From a checkpoint of a small transformer trained on Wikipedia.
Size: MLP 448 SwiGLU, vocabulary 8192, 3.69M parameters.
Architecture: rotary positions, tied embeddings, capped logits.
Each number is 500 + 25 x the weight over its row's rms, rounded and kept within 0 to 999. Layers, rows and columns count from 0. Numbers have three digits each. The size before them is the row's rms in percent of the matrix's.

# layer 2 attention value, 128x160, rms 0.0754, rows 48-63, columns 0-159
118:519483458476549498512488501484520468488487464530503537472495519524497532510497485501475493456501501473494488508497519497494464494464515487500486531515502514458511505514459520507501537503493494503507520523507525525536539531437500471520483477464491476504551475411470426493508511512486545486507482517516470500544499508485501526507502511516476491465468533474494490455546522525523493428476498482506523492504457469494500480505552488538525500521487475471531491515486482531486488520499522
110:482528510502526519470483509499485474483489487511467513510497473538489540483584457515522469508471512508469540498495505525485485535517500449504484502499501555528457520494480531470478529505492494495518498552487527520542467550506519492502501486477524497500508481516513494521532490542512480505444467481478522510464519484481544573545513526486491521487532495529491487502467492498521498480443501498498490470500572514507477543536500509519526512474504461503474509481506479516514476500485529
108:467516523476518462506562503509463501497542466541521493508515532494492472480500482509508491520492513500562490490487494529511458542504516465486511493486479518523503498477507534489491496462512493568527474479511500504461468474497521514502506519473517464548482476498554529536497505491475511524538472477499544551506464492509498456464486514528544499513497510468486514530488511482463483534538469490530500548509502522492516481503483463490548486510536500500454543470459524507513469476490512
120:501463485517511499484508482494534538453510501478491486530499550516497472494489522496476506538488473531471498485485492510489500513494502546464516456503495451464483519461507567495521537530446540505459507471503466553510478495491495472482489465519540488548500499516498528493495466479500465524510468472508477456483477497498500533520478472494497495546545471488511479505525495463504484515498505535491461510476536542472463503533475513483492512487481516496539498536538467463493451491487535
104:486484452483442455519468518508520536486484479515524485495536529431501511493495476520495491480490486484490519519516535546511562505538503514511499461507508471467493491487484504531484520476491513494549516496493483529525488512512542526505547539512464503508501503504518487528480549504511529467505513504483525547483474471497460489455474490516485445522447503468528473517516469527522525513508440530526509522521474491477473468533488501476495458526505499497488466481457508515484508515472484
105:501483482512524493507482522490495535486521485529503552514549548531485481500493519516529524523534482501515475496541492528493530500496509516503550483518454565485509503520514486548547533497503507491493526510508528526476522489511505436523527468473519524508521475547503504446546472470538478467501499508481512497538490516442491545537531501495522481522495517503501471524506490504480504503472495524523503487516499452492545452482532527518470533503511502505529523475500492480467465529539531
104:488486526488494473478516513513484510503533536514470496564485506493471482535531512524489469515525462485508508507505482507481500503466517458496505531483556485521501527534568479479490519525488513475472494511471442514504518516496502466560460540463485499493553494503487502493513503503498463462526498503500490524520487480463510519540563470474516522482500498487520504448490495458475501502481467516522493517484501491513465563469469510534471525489484481484445463519478483510521520506537471
111:451528491434515456499521515531537455483519527521525519509473522471518489502545507528500469522487530525476484523484479481521486542548543480528519502461528527482547503492468522522503475501506505515510519471529509528511505482496468514503535485518506523500478512472484452487502497505544491546492519467550501474538501476487510537473497483529440471556495434485473525524525495481541503501469519492496487529509492509501499504515506496499541522517467491453490486490511521502512463525500476
103:489491505533489517502523461476492531518521497511487493491481528508525476486521507494460482514494537514518484474497531482523477489520500520435505456518546505500506491513476502434491485510482526532473537500491465515503549509501499461527462499505524495489435477518480483505508483476486471475496503539467506495506520495534525526471520523535536480458456523517466509456513478513451515489506449526486492507503458471479480490481492553442520567501495470508557524522496523490494502496512476
115:498480493485475496436491527512512554506497490496527506506513500470451513506508507527506472554506500470495448477557461479486501459505490476522483503512501483487461531520478469509497495519510515494491541557565517500548515523496514480508491520506516542472516512468546462533497537454545519484504501496476550519494484465515485510521500493471525442476515514493506484470521496494499499466498474541507496498479478478531453489542490527455502482473506517528504495489551540496502501501474510
102:500525522470517547503493489496501484489471446484509491488506522537508510538562496511483478524504514480542490478469479519466516512450499507512552541559470547524493482483512522508501535534549504497495485490481523537444505497525525477475491524483547490500527510507493525461498480478458474471508482527539534487493493529535506498478498522501483484504523502510486463495545482483461482456488464508489503511455524480511493504491452529544513523517508483493493496523478447500498436509473499
116:509498510480509483481534464516509507465520499497510486512512494500485469535487505517507516547472467504429477488480492487475476509440488482461514496522516556500513532511522486507532487518493487466518509565521419486523463493539535503498545464513511477549504523474473493497492506485487518453513466505509480486476501502473506494483496531526518462481522503460534508486481566528503498487492482468506507495512481476494481488465504473485538541488499544461517525449505514509487493472551500
123:463512492503478517486453499488508483540508518488466464532526517508518516480500485455516487566509508485525504561517519506491471486492495511478521506503508495505526481511542484486478512505470515498512519495480498521488465452485511551505465520538457480497512477518515483508534534485524515473523464506484473504476485505509525482456492566489491523457506530538523455496488471459487493517470473472498500481433465548492488523494511498458497486534475526489460474494464504448485510469502449
098:532514484502498516494490513531495475513525506512497468487513511434476480491514529532507512489511500520498468490463490419501549537457512490498499530500486480513490523434512512504532503478477509494482520535482482516476523526503508499507513507520556468495458563502508492519530524496497517449472541468487490536520516486457467503501470516528484474519488547479500470524480495521492514488418497489538498523514548536499510477525483479516491543517478476504537504503503514484507480511520554
117:499496499502531478471524499504511521502497474527500508522487524521489538536492482511504524512485471471500490530478463497538502483561512510483496472501509526487449518508550528515484523490478535500507502490528522456495451463508560486494530485513495515465486508514515462506462535522478526489486522519502517529586482511510484484541502495479510501508514528497529512526504463539485463477528528465478499501468458544438492530467511480482452540460494475463491475471496491474492501483462508
112:512485490550484473473549485516506476457478507484519492538496459463487526510505481488473487455533509463494483506532474527516505518509500517509527509485521542524481554503481502496496524478546480486477480536482505531464475527490516499492505496528522471503459449481510439492530481454499480470535489448497455523511526511502550457490524481507495486509483524474515507521489441501491534485549460512522515493505484518502513492470478509518507501524525566476458482527491513522504483531514476
# layer 2 attention output (transposed), 128x160, rms 0.0838, rows 48-63, columns 0-159
124:542507465482507532509437471535433513520482497480522505489490529486493484515526523544489476476521485518527482469496514535510454462485475495451533525497480501536503490505523500488526515518494507564525494495477513512501511520503493474551477453457494510439508512464454502488503492513542531519490499553529532523526536474503503514513542483517540506549528484484477517458503467460505472492489474497491503497509512523495485503508518507505477512518486528503548491515525536487490489451499533
113:485512488537463527469481533533498498496495472467486518503484498560484508513527501511512468479486497507495481511487433510491524509480507458504478516503495534546511491515466480492511438469528483506545509487499513459497514469464497465515480503464494506545485524504509455540532474495473529525533501518511489512473525459479513490487479485520491500528497480533550489507530459503526520493477495485485535499499499476474499574490492498495504526490505496532523489510484442492545453517556562
112:490504493477499497559565515492528483472518502487520468512504500496509525445483516494514514519529527496479488488504479488502524508498492498534428499536466489480527519484467517488541501474518519486512480458491487513526455532571505505486499477510471496537482466472515491470534484504508472468485509529464519515514467533483529493497497498499480575505517497579529522520503496541522509505482520501516510543490484533499484483491488499488488535495549529503487498491470517476443552474502500
124:480496504499547509507477522499506495494497485500482504544544501523494473507520489474484490480510486493537516506491493513434533456523515481556502499497528458476514489457494577530478482493484516497476514494506513466491496470511497504476511542479518506570479458525490495498500510502539532477497510506470536481489527473503522530486468516502499533481462532484511505446528502519448507477446510542458506508486513531542472479435491469521515483486462496485526515494479512506504511506523444
103:497509529440497475455538479495524520500487505494524506479508501492524528505522516496515499470521531499498465496534495462516467453465449509479521462482491509444493508478475500489501512476534485508478536524486511505520494540587511524479456502552465472511525494529467514471490453483494490502513522523526543497528526516531486471490520476496502471483495490490527479446511494533510520502488515498489438503456527545483551480520465506484502481545504476486509475478492528510492532509491488
110:515503475502505464494483451475482458506472503490503523508523503503521505532525490494550515489538498476498507488549493494485518470488454505480562491453516479509517498495530502473486442555505504536480450494501501587489533465480485465518515504481517540513512511528501493494524534505507506511493507550476501479517540481444494487531497541509473511484494539501493503517508524529528486500524497490479504499508498522520479491506403523497498495491486522500543478471472478539485468514519481
106:476487447518504464456454517507539539462508490510489488498464466512490524505535486515491483508466481497481530482503490528476512554520513529452438514509478490537507456493490530486469502505547493514509535521470499546501536474468519513519547503519494502525462527477498472473506507475565474497496513486474484482470487453455511505515524501509527505481503536508518469489515539528490447511529488502527501466540533494496500486483521502500478450505494512502494526541529503481529465496534513
116:528511526554502519522502499470505490497504499470472472517566527500537489534525491506508474469532461470532458473456521469535470483491500507512545502522498558524539486487508522491470485451499516486495510466455491497517486525506476489510480492515460475556489488491505538482503521491508486518468534491495519526479580541490518503498509502516494491514490441505490534484498438499491493508485511456533479489490486524461494547474496456513505494521466495524512513522548521504493484512519486
114:500441516491497491540484522462486546515488492496534467496509529530494473529517487462466500454490481530511498476542472509499506491528528457465523526508469473485472507502477482523573464511478501502478541556527475560493516519477489483497485517470454463479488489508466451507491497513515524470494499527490520471523490484475502500505513546468541523462524499505479493479508465523494507495465469485514500492500498524547464493495507487532458481517494521506519508508542484493429524499501486
118:495474513463484448434489517536500554521548465513514516457533494478510534491509502498520462513517483481492458478506524513514498474527513467565549447510527512455518481531526499480493491509546497523525568515489506522481514497512501499507468516489477479509496526510464488521490493505452517505517490523521469495526483451515464487562460494476524518480518528491502486455450523533487496502490510499489490472525502499491475485511519468489487498509501504535516513518523457467510513466493522
106:490517451501497497491463526516461465480505495501484551490463511497461505494489526501505539493519478532529487498469433486475507513471500503496477474465492515478510485488434578517525517502476512538496467473509492534471513496492530506524472505470521494486504499499482474487531515484499477479465494482521489478526489520487473530477476470501489552515481510471496470504521484514515491524479493538471526472461523506551460485475447520465508511546498519524528507511503462480469500523575496
121:538504460470499441558490514514457510457545489505487480476544495523472458532489471535512485491501507458445478481503524513467506487508506485496430471454502498526494504455506499456496496545556543490478507482515517500533472506509510490508520487463511522517523507456477528481515502472524497465499510507492492518509464468505531489537459543487478477486480540505495496499532489498467504468462513489495465497485504504488496516491561503523515498482496517485472538495505510471494452494477475
125:496495512527519486514477488536530463515468505463515528481512493494492452518524470486499504482493561462540527508505473514524492548530485553519433532497514488498493511505487526457544487501546533491526498512498467519518566531537521495508524517543513456455522492541509500514513473503491515477504503492476493495464440514489492474486487517491491465448509495505509444454505497482553533532513487512522502475513480511473500503486503487539483492480532472490494470511510501461466508513522496
101:505490530457476446516501512440518509497466500541513453529497508522495508531495467515544484475465469519473480480504485479511475506486472504506495474474527485485481506486502488516506476555491501469550492512460523477498559549520480530524470527493509503534487484518485499513501510505518457541466513530490520502503533484484482498461487510467460491499503522514533480484578476479442498519510504501507506517507475502493527539529511509456547537512504508508506543458515459513523513460496509
128:516504491520519463482419500522500466513510510516480499507491488466470503513515520514487500543491464505466483535515511477462529482484515510515513496527522509463508534496501567484466530460520517479530505542462475531529503507530504473492461488528523526519502504525527484512517458479486527479551494517512537541508478506504485497481489510493512521449556515513533535521505529464483454520515514488508455510523494516500480516489477508543480547486485537477496533542480544511489471545489472
117:539512535519524429485519498497539577455486486486485507512489480506520526494488514510488492521525538502473484520504462601502497494488459493491497497542519512516528490465474521487539484495531455473482476479436477508534500495525500518519485490493483504488488509490545495534493488528496476455505490517517536510504516502487483531577538455508495470476454504477474469519490544521516498491473481508528509496528520523483509473499478504486474503527510510495491510473496530493473493504488497
# layer 2 attention query, 128x160, rms 0.102, rows 64-91, columns 0-159
076:475467506510472495514530492564508538501470512465559531506451510534562521529506527520483488493499464527543529492497455515511496471506530500519498483496465517522507526470523479446517493481507497505473535511524476478550507494545500442523491476485528505478497499496527483484470498476500543505532507500475468509524458503543491468469501516504503488514493516551513491511482481529442458511464469504486482494489504504523530542495512538497541515503551508490501511460498530508487513478520509
121:527492496469500529471537481520537513463531438490498477514494477521521488541527472552494453473514470513502493449528508524524497521476474485480503499485518460510566518495483463505483513488478509529470507492509482507520507472447512447480500547477493527494492492501499517508505526499540482505526494551451547523496558523540492481504509494532513504515455465476456494525537497517503526502519497500505536512473480538537478541471487506511506469474508476488505517515520479501530539493522487
069:515495512485484496490536506486500505439482467531482508513495514484503502499502493484526499496534509569509500505541521492498490512514459494455516482501467521483543474527539486502497525460466481481441542466501568508500494500493528471497553500500503512546478450501484485441525492488462514524479487474513533445458478488492496526529493475522500525509498476542483539519478531515545465467494504480510509498519531499555532480504464525502513494485516517468515482465484484481517486484504544
066:555510487491500519537545462471508531525491501462437505518516483502515510473491474532481469514467501543503472534505520487494510514477519514504508499476504518485488470466482509503519460558474508549469494476476529471500491492520512518520504490466499500499473486475465486462553507477504515507488513527510504483462494483497523512459501478499569434456517494531509518486538450491468533496509501456454480543485533496494499470487485490509524523536511505468495515522542521510485503481449514
076:500491461517508521527467474514502517557487561502539508498528503464478504503524510513486511514473477446507498506468506528499498529484503490474482507531453476494467516497460526528513452499514506500525454524516455476498512531548470505499485491476497488480556523458550529528507513515522495509463504504475471543509500506514533446502524525487506474516501522466543440462522474487466527494518458533481507504493479496489457492447508469518503501489477531502479515499510506542489481472473479
084:504475490456463468472518469534475506552466535497512498514502499521493493511521538524480529484527494496544497485512499509499489531484507509509453515507505493442502529486473486498492526538494489517527490506495504439489532528512504519477511457482505477451505548511544498518470501477529508475560513488489463502567449488558485465474490536497541483525523524509547502510491495499468492535492506537518499499539506525485562519510521489466487515483500484511482497522472468486520493459473497
098:490528498505527485479501465480514501515495480504471534520532497537529510495477471472469490456482486459521495557502563514567496524483497499501558520517487521502506524514521455516539521517486493443538527507520505496484516493501509489504467471534484479510510520527490476580477510493524494457514481536520465479530550523547487476501513497495506519514468507485471522505502494453501506502514521524523520535492493467440530505504497521485497462538477493477521481531472479538478485478480500
094:493528567515488470465515492497551472479506462499446506497513498506484510485463459478490504486528521527484496528502513470513489496532495509505520475468536487507549500467518486500481509483489482495497510441503532506498443454480499489513488533525497487535431455510480475523538504498459495525505486489507503464465532484508463552482507454524453486507453474501497527531486467496532485472504539470482513510500537481519470496516465533474512479528497492495522474473505457507505505539516482
080:419500488515431475447490476532486507504477495520498496476452513499492504527549487489497529489509505502477497476505520511537510524505503529520492478489480466456518503532493457502497500481488466528479486527544490499508498514496461468497517447500475498475524505551530462566465528505499480511513536499521462509563510497494497486476525481488496533530490550479507508515466539498498471520538498526502502497522513514480519475489493524467506480435509486512499489476503544508526478508531461
093:446535559526466502508469510525520505544475513524507530472490521477471506515490497463496514523504516498527474501507491492516506454498529518501528480497484537475535488487508564509476509513528533526515508529511487532509531453506491480522498547523479498487476491504508479536498506497478503487502494505471497500495503527484559501518481450514442556516469485530446494518463506490498483463499470482482516511486505519542513464471456501503464450489527462479493574479508500502464489471513486
091:522500518484513486487503498483521505473496446497471495494494503503514512507498513476522483515525525502449492510503534487491505567502473464524501559491496514492522474534491487473531503491484496496479480465472538495439494524522497481534507472479495476535493512508473460508532441498529461507497535497511515522477491542493496519503513467518542514532539494501539532472474476477548485452540510486488510481490524493490534533538470491472463538544513526509495553526493500450532463497518547
087:490471517487455503467531516490518462466497458531506479451493497503485463475503479497500487531484511516472472455533513504510466509495526471470524458456500527499547496535535495491495510505476494513526501542506514515502518517466493483471456533463501514514465502476495498553528502439482472506537559487527489474447513462491506545467462484531513522448460510502454479488452516483512472530500452491522462494533512493507496493491511454510527485487501515483494506495501483508515514492505476
111:471511491491499478499512546486490530521518483496488500501496510550480504504526450510528494494476514480557539502505484472522471491558505509468508511508533543522527473511490512491481480529559505493523450522508508510499510495502461476477475486490470527483508488529526493496486487529484525469450503427574510461496491517535514537535524497551522541520525491514514485486537505513474493513451506506458505504528490468497510481505501474471503500493510449512530529478540449499504515517476466
099:484500516476511529505500486527438474530476494498495472514482545482517517469475492492478498462511486535504486482488512549481472491491514552499475497475516495456458512499538518480522503462467482448509497489493487486488540523549514508508503450483463508541487522515466524560511468488457491510524511509476494524550501531487479496492496519483526518497467530514512478487505464537464465496499520521481477465511457529470513495523540519535498512480511535463493470501457551460523507497531533
094:474529488480494520509498485482478421503529542501449466506516475488509514492475471540487511492467510441492444503512504542536513540501479515463543515494530488491513526478516539517508515481526474522507478549529511508509504498524508501517522557507479507505504508477493480489479478479509478488496531544482491488462501486495504492524503551551555484514518508495498521505478517513467482503497485514453545530558480554496469528533530492504522496497483535523525496460518502535540523513503500
089:511523481491492520505511489477511483478499499475509485447542495456510459487516495519541489513491487508522479496515574494542488469493478485521510531428505438496509503534525507497490486514495487501502536517477471524496496530474473490524518531534472491513523460537556485496545517486554511473487511510502496484512524502484501497486508522498498466495509490519474497464514468503528555490543509534444475481518475506526488475521538556530519488456512490500511518501521512493487527444526454
049:528516518470496468524536501472471527453484528437476511524506484476496452481470520516450497508507517555501524508467496445462512481472494512471484502532504510509516496466520494461529527486482474524490508491507514507509491531543548475487503524451512548526475433535492485465531472498440484475500513472542543493471517493518489481502493459479519485486495497563518514511504511475501488511492507474483501501501547482510521499457526524493517523517519543478481475491524488522493518493479499
060:500495511496498489471514526507507491449482443477503515480487493525496481478485506509499485489532526551494548534477528483511469530529476521517538478513507510506540488497551499498485521496475517506462512483504569477524501469493518466491513521484474521514477500512461496468520486462460495492505457485570546479433520498487472500484489486492508490537530447511476554485515498500525502486501499471511514479524524496512527479544451513486478489527492468452528456484508470483478541513485518
090:502492470512538476483551454471521475483537469506477477508548498463467493475477481490497468523492531502501500537499520474463511524481469479513487487508523513526491465517487513503508516525533475524503528482470550499500495522548466510530523516477468525555472538450477477491546478502523526519511482522509523485467483504520509515521485483513525523482526431498531485485542501486531517497527531466519477541535526477519460475562490499455494503518489513467508492524504511454492496513480480
120:522524540474495510480529484474453507530510480467505508516515513518507467552492475480509541483492479521471485483482547499513524516473526508536458509485520501487502466542492500525496497516476520498514505502540517445495489478479479476514532515554463488480475550466487525545500477495495473482528518504499472512453471488477553486487479518514432529526509522523468535549535484486452512531515493495522527483462511520492526520507528494486485496454494475519491507552500516478524540512529508
090:532473488478479497540543489554497482536489500515508479506534489504439479497511559530507545551527474482518488462523488465496520479501471499511487520501514494496484510460496501486537494490481470528509455486509506512502515487555517489508494475482527531467502487462525501483479524478521544498513492510499485530512466496499490480474470544482548476452532509542502454531500504531500463538507535514514497493516476518476531547497530534474530510530533516498488504479515482505521487474452559
076:541500511471504497495470526509468455483522497494525535476459540446523546472507528501514498510506490488510514467463446495474502490491500494479533482465508530499482515481468527481463481484524522500452544533520532512515504519513527485488503515541509527504496488482499493464504448477492528538518510484453504463548455497505491515490458487508478569503531440493495470492483509500518432543512521478539493477478500486519497522523489545525534492502507509497512474489459479480491504492523509
086:458529494494502522472471501522467484508540510496538553478533529533500489505511512531538518499498489445439497490490513508529496489515498515521478506514508492544534486538469527517521457493508502508521511503493473517513459487474454523490526520529520468501533484464545538494484542508517482473495542455441482508538498508531482483512522494509480531501486523466523478511500504493508471486469473528473504503535499472481514493451519479496547475445483517532497560525500494499503541490532475
095:463471512522522561484483504510503452527495512452462484516490506535480471521530487513486551518473512513512463496483516509503518554503558514528471515512462444522517515526496526490504493485443504496539450485491476491501506500466495478532506492478515516509526515540535477539518563499509512494471499543532526492464485489483519473492542532539513496500512529500486467513507465461469530474533480536481489512548511514497506480478509451505462476482470489506472496491510479522508521499489479
095:516479516484473463508488503546480539497456507476500530502489517464477487488465558511520477503499491495504502502548496472552488490508545469520535442453462512457495564539490525500547480501492524475508534468524502480501560519492522500508525520487501543464570494479465512475469481513470525490492518499499508496495509499524478466472537536484538520471486488499491482468483491566498515499481502476516456500487494528472512528487504487523462519487514528478501494484500496497481511512474516
080:471511487477523539488489492467471511483491474494470493505455468473537460509505484517515484507494443507485500499485486474519463521518500491495514522521518502487503519521538548481474503511486463508506524488493515510484483483471494479521473499552514513549480515482464505526537520515491474499519507561481465483494460502530511554518481503511498546522500472538496480493491518526511425524483499535511498488485477517466548497529511528515503485563515442503486535482518511520528505466576529
091:518505462478441535528553483519506524508474519505503519512499528481512501529486462499481498489491492505466494497512495515476486483472514476480530513521484531494534488509516456509517472465540503534475521469530512458508520502521481498556527541445477495470526509475523444472488524488462536488495491497487513453477478460483546503494470534496484491500516517520467487505487478513517494455499501508524487506510512501479527514558514438491470544518443518489496517486502532534548523470464482
091:514487480489468518485483470515487502492487549514499514516501489433453497496516517501539517488502513472441478533515573538521508456467528519477521476532498507486526477514534497480504504496542513514461503519525509496533522546513498493487531513504500503465487528495497530513497464503477503486531493493511538514524484474480558464499464506507491488491500522499525476511506500543500500483434483508521524539532488510502485477499495555455505468487469485459517488481499497473549434485542470
# layer 2 attention key, 128x160, rms 0.0917, rows 64-91, columns 0-159
067:489470442482494503504480544559467509502505478542485514501508511501509535488506517492525503479518496505506502466535438512517526485538504514498494458488478528479470464488522464488491516500467512487494468497526496466502514520497548475456463489461533516472546469537514472502461532468454505475520525525540499543534465492515448491521496511488538497506502511522508551500473527539493486501479481508552472502509520503456512480516529569506503502512476488525482542489486517500480515488487483
075:465495484531519468517475495507478488474485514553492481462548490505512485494499518478466510530571492483497493483483527528449483541521524470506500526520477532513508502559472491521515510469489486495509493433501496493511489519475524541459473492532502475533533466459506475466536479534481486477518551450522516482544524493460523493470520506461520528519516492492526494484514482490511479510514488538506546493501494490482446508486464475486487476480481492551512530525508519517493480532516503
087:499534491498454502515517464523540522510472526451459492497486464447530487494486472502514501501454497565504466494447569491462479511536505523501499504461503493499527545484515502492515479513493481522543476511467533471504454492468515559551507512544519512503489498481466452476525494504481481533487492537550506490497520482522496518537519471532510500519497482498505509473496482467498517452547522495470490504540523475471505495483492461521502514509509507484489496463498483499516540505492515
080:524491514491467426487488461487531471501462505528495518473503499477470530470500503540452485472525500521430459549526472478497493454476481508487439497445516501546471520513480522491539502495528498482536460480486524512497495526490480492511516492478533491516479521493517504516491491519493452493523487516469492476446486517480504502494478490503480506490479466470483502491520506496538502520494490501477507516525501497518470482520442522492542503488558502514528496537517435472489472489486469
071:478478498461523547534486510461463483472491491519541493499476538539516481536525462494449491492524501467451487464485479541523496537499521489505495477513537467496510485530495491509526503474493519494575476491519460510504476508518477491522529472473492499470515495508517468467512560543507468433524507480496521513539516522467484491475488521471487495484480516492479455513522523517488517486502461517465554506527492484516483501474529482489527482478504490524521519506524532448492520461486484
090:466508570549555480491463507504529486531522472510499488479508502509498462485521497467516513509496472517496527514464488526527499545477485525522517532485509478529512517509474549495501491444510513524511542454508500531500506491517446458506476507501479506518492504492527516509530533499469488461477520496492483502526510482490555556461489520508440496501467527516459460485522458474529509488450505514520505519479490495470513522490492528516483442492468519532496508439491483507511508488521505
124:491545489524529482498538503508494523512550504478552433498463485504498489532506513518454489498485496492524513445502483527500574470489498558523513522514473511513503450531481512487485547493495470506531541538465466521534513521558484513483514494496444481472498501494515490509490477504508528498517501493464477538474512542493487489549471488472536518512520508496491491514492527483496455562492474509503527495464473522504488518471516527503510496467480515500536485531470521504506527495484478
096:475471522544450477483519531511498478482544497531489523536527506534458465480489465515489497497433508487482524516510499468508473445530535492514516512494500509504500494501538553475483493511513482523522477501470500512490515474471501545531480499479503515483503535542516499480510495565483492504535458487502481491462550485488513478539481505501522492558515518521493486476509480516453510504502540505478537515507487509559500479506457455457495481511486477537516494525535537477503466489484527
116:467446469552516450478497552496495537504463484518488512516517531529539492541505516487438522490494552520532508484486501525477508476513533538528496474517479516506477518528491510498464534507457513488494497477507484494533528514528510490464493507482499507559515503558498525483485513521519524467527545508486490519550511465557457522481519532498492513495481548483497518499502517494486467516508506489515502552466535479536503507506507526495496491508478457521491508480524512515509516562481508
105:535525521503497507501460518489495533515473516502534492465491488451458540491480495492532466489486467477475490500489492468503515470494491479472503458486531538470511527479495501495526484530521529501565470483468471476511493505526516506495458495484522510489500526509492534476480566509476480509504519504520520501506520517498480484503464515473481494521507525529485471503503510552529519514481503488546477483518497513504488515485486442498474573539553493587468503516474477487459516488456512
091:470470522451469477500501509528494478478467503542485512540495490529496464504488490504558481489479492507513480537504513490527490612494492488497476497511527500522524499501477465566542481492428487483471486517523517487440539491487497472531468484482530504498498501527490456494502519504509493487488496483490499489492507466515490490490525472550477551505494514460515479517521516494496483473515486510461497502503498459494488543498521509507500490485539489499481525504519458535536514519528555
108:477467444472450525503469498506538453470513520509509487455462521512533502493548511517511543524496530524530518487527499515471501527472479542517542477523453501493529534541457458479494478512474505512498504515508527476503518520479500458481525504556441501474507494470486467532501512528513506498486525510518495472486529488468532470534520468522518513485514510485505473490483539547524453510493494536508503479519508501467486497488483499446505463491523516487511497535517554495520521495510536
111:523489487502525560530518551491500574533533471491503529478465545473530532506485517519495537537488523508484543552508525551499498498490507526507518533481473476468502503508476501491480494521513501450505497514530520523522491473553463453485494475550472501521461498457522476515515484467488523491486503484520492508559507488526496513496516511529494485500509536515487421526484492485502547495508487509509469487489482480497482534509496507490469485503479490520464490522509436509525491495478490
108:518468510468525523482458463540515502469516515498514469515500492484477472550526478492479533486495490503480521486448488507466485491550515519486505489468499484542484525501497465470486472479475506491488527453559521511496509526466503515487470501480468544503550497505467489442525495512500505517481530505501460472490485532480486470519472475510478479484505554490503520469501505508533492492477485430484527508532531478508512511489524501537525527497488515488469498501480521458557547478476443
104:492487487530499510542495440524485517513526533550518492546530492527512528497478479520454468507457494465535480482526500500514488527497523480507483536518470489516470497478540494471451536481489513533502495518566489514534507519506487480530506492507521460444499505509491515538536455525532475520547465487473470517535502492533508527504483479486509528466515487505475515464507470507428487500501533515488529507481495514485472500499517496536517505467448508491531506483518505508478450476528489
101:521522461522488483521444503497485536508457511484563497514497491509482485458553537452442510511500484489534498474507489496497523459502527517484553499490504508476532527529488510488463532503467489483496539471475465512495506498521506512496484488474452538507494497475501527492469490495515469487499515499495459524522516494516496461502484513564497463504516495467538498479517560500457509534486498529499481501472481563510552507469496509557476492523518507525482463493500510525491509520473461
108:533485468484494475522536511515500506506497508488547521513463519469445528441472541527518473491473458527482454480451532503488463482491461530478514496455506525518520514502482498556466493531517511508477509529443467504465450510516486509518497542526529491501496510500531515493510494515510488520469496515516527503507509519504464505505518516508488522512543508515483489480488470532531519461505518500491483519503492567522454500467457532482473491575482492496469507508474519497480504496500465
063:519495507503482515493510467490510500507479537477481536525534511487518455471486487507506505517456522560515477520482527491475452493534496494431470519484489505498507487495516579492505495510514490527487480486459544519510500538537495514519516508515462513487470498483493527505527452504499500497463489483541513469483495487536572542500522488563491502496506455493506552475471462465502515478497555487514479510545526475497487462532457473514510517492499484492506484507500479447514506507490502
083:495541558546503477484493499471512500548488500498416507506450473487486510475494467518487481508480506512493465512477535489449518487519512528506523512522507479479516493499477467514445519506491514520495491539491486532518480482491513556538482498489500492524501496513490485522560518511517497527497488500559496489500523545528516515494479512547474501495458516488482495492493504410501533475518476484501497504498495512515500474486480434465499496529520479433513516514538464505507509480491491
086:481500514483455535485485547564444516511488470498491523495510538496463460514530472487506493500516500497513483500539479506546469521546551513454495493499492475538493522526514522486485483495477493549517494460496494506471498508485469477484446508491480524466478513512491527493499528551512499459505460493449478514543492475508483545495511525486460479486514536512537483515486469484497473482450515487499541482512531510527549506474492532486508478510470502521481513500523502559518513459505495
088:502511505552526515472548513538546505510502508498490491555495479492492527468447472481548495510489483484468497564470499458522472460477474497481481458518524513482499491479474500545527502486532500476500509474448516507469484484525549499523497487483470502493503442500470503497509539498490528505478456498524518503470481510521512494515556510509545464469497505461488494516476518529502544484517456471500464515494485448496507471486481484472486491523498531515471511456491532495491517536465504
085:474556568532541489494469496491508517495587510538503442491474465502458521486496491513539508526513468479497524484555494502490550545492445471494493543456517482473500472476499496503494474507494498500496515511462507472504522474482520505485518519535495512491489498444495515536520490469500513527474478463482533517483504537486492510527460489518499484503512473501503492493512527521472531498513469468504520528483480527490457510454550492512490505493491508501543477522480500519475524524507538
101:489491524527504544501513512500472539504485466564478472516484479531497524526493517520510436517499497510497495479487482504560543556468469451462479485476498475475495467514489546527525503509515530498483527523481505512488524513482519514507466471499540515528490512529493500498480567486509525505518556497537521492494492473502483503491508496481484504505530508490503485496551516482448479464480498481494529513518504520495496535463543439553493479523492542544462524478488482499508488522486529
074:499472481429488512491486470545458502512487501491495506526477499520497481522527493469407470478486537466493502487501508467536453473502559481532455468534491527493484510526487549483479491502503525513484526477536484531502461528489494518512502486515510488508522518546511502470489469524488500451489506505527494493486485477530504515490506530489525542474519501465518495488518485491487479516498489521439480440530529501517487460516454473501527485524489482507488518441508486506506505529472479
104:520535562510538465492500470500503508528574482504500484483463487502477501443487498521480470520494470526505490513520519503532522492490474500512523517460521513499473475463482540519490478518534501517494531541483504503494542489496494512502496534524464500505474501516487469496515535484509502509470451453490531482476484508475507518542460487499501482448513465480483458450504504490484500522514509485503499496513495516529448500481525478516511483544518528487575436515531460494459530519517491
108:493482519542510508471494516595490558506504470497513488516476489484527509533513479515465524512503451501519473529493493524562481536496506452510487483498499438481470524480513500496521488503522496474492458514538510468479474471472544487504477486477507509483511482534532523480476517511489462536474525492517475531552525487477461540495535503490502487492495501487504531478462494506479453520527491544466495480506506474506491508499505530503505491549524506531459495517526469513540504539503535
107:514492538453492512502482478489497450508525531507500451505547464507442543503530534475521523501513506524512520495508468526508500526507435463493458507468533503498527485498532512499527451512521542497480488556467532500540531526492509514478537499495535499491487468476456536530476494524494538517503511508521524501566524471525512474489498508496486487505485504520537521471504522495551508504477463510492541513535532516478553455483513501513486501474532512514509483507479466505510529509507508
097:466503514517496481499517510465481504486435548466468496478483502544534495511513490489483465475515524499513498547498519508495519475514530481551454467472517488505508504485463471470495522550483504550484498507505489500487507472502496470513528496514463533492517424468495505544485536499547458458487514517526469527510503507522522502485534484499478482526504556513495458482521510499467504471531481500466523543521486477462462453500509491488486468522526519504527525497542544492515524511515520